Part of a small language model's weights.
Size: 13 layers, width 64, 2 heads of 32, 1.17M parameters.
Architecture: LayerNorm before each block, rotary positions, biases, tied embeddings.
Each number is 50 + 10 x the weight over its row's rms, rounded and kept within 0 to 99. Layers, rows and columns count from 0. The size before them is the row's rms in percent of the matrix's.

# layer 4 MLP up, 256x64, rms 0.198, rows 209-255, columns 0-63
110:48 37 46 30 64 45 55 55 44 34 50 53 54 66 36 62 43 46 52 63 60 40 43 36 33 53 41 51 47 51 64 65 62 46 50 32 60 56 49 36 43 70 44 60 36 57 41 39 33 61 51 32 55 59 49 51 51 56 57 49 53 42 60 61
080:49 61 46 42 53 53 66 55 37 51 64 51 30 55 51 48 38 58 46 69 56 47 49 47 37 39 64 49 50 48 44 42 34 46 41 55 61 75 49 46 32 59 41 68 45 45 48 46 30 60 67 52 54 56 39 47 47 71 57 57 41 53 59 37
107:60 54 58 52 36 48 50 35 44 52 48 60 67 59 35 54 43 54 53 56 58 75 53 71 34 37 59 28 48 38 54 45 52 50 43 45 51 75 41 60 55 49 48 49 47 47 54 33 42 34 39 40 51 50 38 49 45 66 48 38 42 44 64 45
100:59 39 48 68 61 57 41 46 44 43 53 71 56 59 61 48 53 57 33 50 63 62 48 54 42 44 46 53 58 52 52 55 63 55 51 52 55 47 54 55 47 40 44 49 39 42 50 30 51 45 39 31 42 63 33 47 55 47 41 26 44 48 79 70
103:55 40 44 45 65 54 55 52 30 53 35 69 57 57 42 62 22 63 66 49 46 39 41 48 56 48 69 49 56 44 53 45 38 52 39 52 47 45 42 39 53 63 60 60 67 45 42 62 51 45 49 51 39 69 45 47 34 65 57 51 44 59 53 43
087:51 40 27 35 77 62 50 33 45 41 59 52 42 57 48 63 54 53 38 56 55 31 68 51 48 43 43 58 63 29 64 74 62 44 48 35 54 61 57 56 46 52 50 59 48 54 57 61 52 45 37 51 49 59 48 37 48 45 52 46 56 51 49 46
098:47 54 39 47 71 38 51 53 45 35 61 48 43 34 32 56 49 66 58 60 55 45 53 39 60 44 59 27 52 39 45 45 72 50 48 54 33 53 54 56 68 55 47 53 29 40 47 47 65 41 60 59 36 50 56 51 51 50 36 50 41 49 60 41
100:64 42 51 69 66 41 59 54 28 41 54 80 46 41 44 58 57 57 46 47 58 42 45 47 58 41 41 49 56 58 51 51 55 49 42 62 43 59 51 47 63 50 57 46 46 27 57 38 35 35 35 43 57 56 37 64 36 54 61 38 45 51 55 56
085:53 48 57 39 54 42 57 52 43 26 48 39 61 56 26 50 61 39 67 64 43 49 49 57 61 45 47 47 49 28 61 41 62 64 38 67 51 49 56 29 45 51 32 52 47 67 49 45 52 53 28 50 51 50 42 50 37 63 47 48 46 48 48 58
103:40 47 45 49 66 52 67 41 55 54 57 56 53 39 49 63 65 55 54 58 49 38 43 55 51 46 77 58 68 52 49 71 53 28 42 57 47 55 25 48 53 43 54 52 50 35 55 43 51 55 64 50 38 53 52 51 49 40 59 41 30 31 58 48
082:42 54 54 53 49 42 62 54 51 33 74 62 50 52 55 34 54 59 43 51 54 49 57 57 38 73 58 31 60 58 39 56 49 39 56 83 50 72 44 45 49 43 56 44 42 45 37 52 56 41 59 49 52 49 44 44 65 52 37 47 44 55 64 48
089:48 47 57 54 62 53 58 45 51 54 68 58 67 48 29 47 34 33 51 68 49 49 50 51 33 44 53 31 53 58 50 49 46 52 36 56 66 76 39 47 43 41 58 42 46 52 54 34 46 47 61 46 33 39 45 54 48 58 56 40 50 31 57 67
103:70 47 34 40 66 41 59 48 46 44 56 58 55 54 47 56 52 47 58 52 43 48 46 54 53 54 75 39 45 47 70 58 61 21 54 64 54 48 49 27 36 56 62 57 50 36 40 50 51 49 51 47 65 46 52 46 41 71 54 37 45 40 47 53
099:58 35 40 59 52 45 63 40 53 42 63 71 39 43 35 47 48 39 29 58 51 44 50 49 52 49 56 58 59 54 77 59 61 47 30 50 32 45 43 51 35 50 63 45 62 56 51 53 57 31 65 61 37 65 51 43 52 56 52 47 58 46 44 50
100:42 28 50 50 48 37 60 47 48 42 49 47 51 55 59 48 42 30 47 60 53 54 44 53 48 55 63 48 49 72 56 51 41 66 44 52 51 55 45 48 63 58 53 56 49 50 45 34 56 51 23 34 43 80 53 46 48 64 45 27 54 64 54 58
087:47 42 49 49 57 55 55 42 31 31 38 63 50 37 55 55 39 61 58 52 43 49 41 50 50 40 64 63 41 40 45 55 50 52 51 62 59 45 49 60 76 32 55 66 48 61 28 49 52 41 52 52 46 68 38 62 53 52 33 57 40 34 61 48
096:67 33 52 43 58 30 46 43 63 43 50 32 47 44 40 49 49 28 66 66 42 57 64 44 39 61 44 50 49 53 45 59 79 55 48 54 40 47 41 53 40 67 65 44 67 44 44 34 39 58 54 46 45 55 50 48 43 55 44 51 60 53 57 50
105:56 52 39 41 52 44 61 51 50 34 49 53 50 44 47 49 49 24 57 60 42 41 46 44 53 56 44 22 45 64 58 31 66 59 51 51 51 67 53 34 44 57 74 63 45 52 49 42 53 45 56 42 48 48 53 55 49 78 59 44 45 39 58 46
091:42 45 56 47 57 33 66 51 53 50 55 52 56 53 52 60 52 48 66 51 46 53 42 49 60 42 58 34 50 35 45 51 60 65 28 64 24 56 57 51 52 69 63 46 44 44 43 60 61 45 42 30 44 44 52 41 32 56 34 33 51 57 62 48
104:63 45 41 49 65 38 60 50 38 43 53 50 55 44 56 60 50 61 48 52 39 43 62 45 52 43 46 19 51 48 53 46 61 65 40 54 53 76 46 52 62 54 75 45 35 42 47 49 54 38 51 32 26 56 45 53 66 42 46 48 50 51 51 54
101:67 42 47 35 51 30 50 44 23 51 48 64 67 56 55 54 54 55 48 51 64 62 43 44 56 55 47 42 58 46 67 49 49 38 57 39 57 51 52 40 57 65 58 43 59 44 35 62 49 48 23 51 37 55 51 55 47 48 43 63 33 36 50 57
106:69 58 59 62 52 59 49 34 39 49 42 69 66 56 45 58 40 67 58 58 55 75 53 52 53 42 68 50 43 50 48 46 42 61 47 48 43 60 44 51 51 47 38 52 55 46 35 30 51 41 66 45 40 57 42 65 26 57 54 46 37 50 48 48
110:45 39 58 21 52 42 51 37 47 29 53 44 49 36 37 60 63 48 67 54 64 46 53 60 42 53 35 49 69 46 58 65 52 56 56 46 50 63 57 41 62 48 46 42 58 41 54 55 47 55 50 45 34 46 41 69 47 42 49 38 32 51 47 64
099:62 25 52 49 61 47 44 54 54 36 56 64 54 63 39 52 46 62 50 54 43 46 58 49 29 47 46 51 44 39 59 64 51 48 40 57 53 54 54 46 50 44 40 59 51 60 37 51 25 49 74 42 45 66 36 55 54 38 54 48 34 49 64 68
106:43 55 42 60 47 61 80 32 47 46 56 54 54 54 18 57 62 46 52 55 66 45 46 42 59 68 51 47 55 60 52 46 52 46 32 43 41 56 32 48 44 64 47 55 68 49 51 36 42 47 57 33 47 49 36 54 49 58 62 54 49 53 45 45
102:56 40 52 62 47 45 46 32 51 50 55 53 54 44 41 40 59 41 58 74 55 62 54 39 30 70 66 38 46 42 60 39 61 54 24 38 43 50 40 45 54 53 69 37 61 47 50 59 46 47 68 55 50 63 57 56 46 67 51 45 55 53 52 52
115:62 49 39 50 59 48 43 43 37 52 61 53 52 46 53 57 50 66 52 60 59 53 66 52 36 48 52 21 57 63 73 48 48 47 47 29 61 72 41 44 65 47 67 46 41 47 38 51 54 56 46 28 49 55 47 37 66 54 59 49 51 43 57 51
119:65 48 49 34 58 65 68 52 51 49 54 47 41 49 40 59 51 49 52 79 42 37 67 50 41 62 45 53 58 37 61 59 70 50 40 37 47 55 51 34 43 56 58 54 40 52 55 52 38 50 57 36 56 57 47 50 26 50 35 55 43 56 43 67
106:47 31 51 51 61 32 61 54 48 41 43 60 50 50 51 48 66 36 50 48 61 43 45 55 48 43 59 44 57 65 55 54 71 65 57 51 56 65 46 41 50 47 73 57 51 32 35 23 41 45 50 56 59 55 44 43 49 45 61 27 43 58 48 50
107:56 41 55 39 56 46 52 60 40 40 45 46 58 49 33 73 49 38 51 60 43 66 51 43 33 37 41 56 40 53 48 51 74 54 43 43 60 52 49 54 61 47 46 76 61 43 41 43 56 63 51 37 48 62 49 52 37 57 45 47 47 52 75 64
094:56 55 28 49 57 42 41 43 43 47 54 60 62 46 40 72 51 34 52 53 39 43 68 54 50 61 55 50 59 56 65 53 73 35 41 51 41 44 42 49 41 63 65 44 52 24 45 35 57 49 40 62 64 43 45 61 42 49 56 46 50 58 46 57
106:57 32 50 52 43 51 69 54 56 26 50 38 47 55 58 52 54 37 58 42 55 62 50 53 51 55 58 33 57 48 54 41 53 59 50 55 32 55 55 32 61 47 59 59 46 53 41 36 63 54 44 46 33 73 34 46 35 64 30 44 44 60 50 51
090:57 41 53 65 49 57 50 50 40 49 64 44 49 51 52 54 35 37 55 62 41 53 50 49 59 54 84 60 52 35 64 54 40 47 40 50 44 62 45 36 50 61 47 42 54 49 52 49 27 31 65 42 58 73 52 47 33 59 42 52 43 43 55 42
107:60 43 48 51 64 58 45 53 43 36 46 66 56 46 45 72 51 56 60 79 47 63 50 50 44 44 71 57 48 59 58 49 64 44 47 42 46 47 48 50 54 42 51 45 58 27 52 66 46 37 48 55 52 44 23 50 47 56 43 59 38 49 53 70
093:39 39 53 55 52 42 68 51 48 50 51 44 45 57 41 50 35 54 61 64 41 42 68 63 52 60 48 53 52 42 49 51 49 50 35 23 61 66 65 31 33 45 47 39 49 37 39 51 56 38 46 51 37 57 46 39 41 67 36 56 58 60 60 45
110:66 53 21 51 52 38 58 35 61 41 59 50 53 57 54 46 42 38 50 50 56 59 54 51 60 60 54 46 56 70 74 47 56 50 40 50 35 48 53 38 44 62 58 64 42 39 52 47 59 56 33 45 54 50 46 40 42 67 51 33 44 72 51 41
104:51 50 49 38 67 42 60 39 52 46 40 67 60 47 31 49 43 55 46 46 52 54 44 48 49 52 65 37 39 49 60 48 64 55 42 63 66 41 67 53 70 54 58 48 33 43 56 40 51 31 50 52 36 51 46 78 53 43 65 49 49 33 51 57
100:51 40 43 37 78 66 47 51 56 50 44 42 43 54 57 65 50 35 50 63 46 37 52 48 49 52 55 55 51 40 65 71 55 49 38 56 43 45 51 28 44 58 48 50 43 36 54 46 39 61 57 34 72 55 47 46 33 51 56 38 35 57 56 61
084:61 45 61 56 57 46 42 39 51 60 67 50 47 45 30 55 50 45 46 52 45 57 56 51 62 39 41 33 53 61 42 75 50 44 52 51 32 65 45 54 65 52 69 44 62 50 65 55 39 18 57 46 47 64 55 50 55 41 40 55 41 48 53 43
107:43 48 27 63 50 35 50 51 44 58 63 39 57 55 42 45 41 59 60 58 69 62 45 49 46 61 50 28 55 63 62 56 42 39 49 52 38 54 41 48 56 53 56 42 56 29 51 29 63 47 50 56 35 57 43 63 47 63 41 54 43 49 72 54
109:51 51 24 52 57 48 48 46 59 55 68 55 58 34 53 39 51 52 63 48 60 40 40 53 35 61 49 32 54 65 60 52 44 24 41 70 46 61 49 37 48 50 47 57 41 43 56 50 41 50 67 54 53 53 39 49 60 48 59 49 48 55 77 47
093:59 31 36 42 59 63 47 34 48 41 44 38 55 40 34 53 42 48 67 62 50 57 69 49 46 39 73 58 50 44 56 43 50 58 44 42 31 56 62 44 59 62 50 52 51 59 58 61 35 55 65 46 31 62 50 51 50 50 39 55 42 33 44 42
106:45 35 58 45 67 48 51 53 39 55 62 42 68 47 49 60 58 54 58 59 51 39 41 29 36 41 46 33 64 56 66 62 55 66 46 50 70 55 45 53 33 48 57 48 43 39 47 63 60 48 46 29 51 44 54 50 46 44 64 38 37 37 52 60
098:46 31 59 70 50 49 46 49 34 44 49 57 53 57 52 69 65 30 55 54 62 58 49 46 31 59 43 34 57 49 52 49 58 47 51 46 54 51 48 52 50 42 51 42 61 60 27 35 49 63 50 54 47 64 44 54 32 48 42 29 54 42 63 68
114:40 40 48 45 64 43 51 45 39 35 47 63 51 29 43 48 33 58 64 47 56 58 49 69 56 45 47 53 57 56 65 47 47 47 50 52 46 61 70 46 64 50 44 42 34 55 50 43 52 44 45 44 42 57 41 55 69 56 46 38 44 67 82 49
099:62 43 39 41 46 56 44 22 36 50 58 46 49 47 43 47 48 45 55 49 64 65 54 44 39 61 71 26 64 52 56 38 75 45 46 54 54 60 35 62 49 42 53 63 48 46 55 50 45 47 73 55 37 50 57 56 47 67 44 53 47 46 49 53
104:57 51 41 51 57 50 72 47 41 34 40 43 53 57 50 50 51 45 55 72 54 54 71 67 53 44 60 42 38 56 53 70 54 50 42 67 60 55 56 23 51 57 61 44 41 36 38 47 69 52 49 35 62 51 46 43 40 50 60 47 42 40 52 43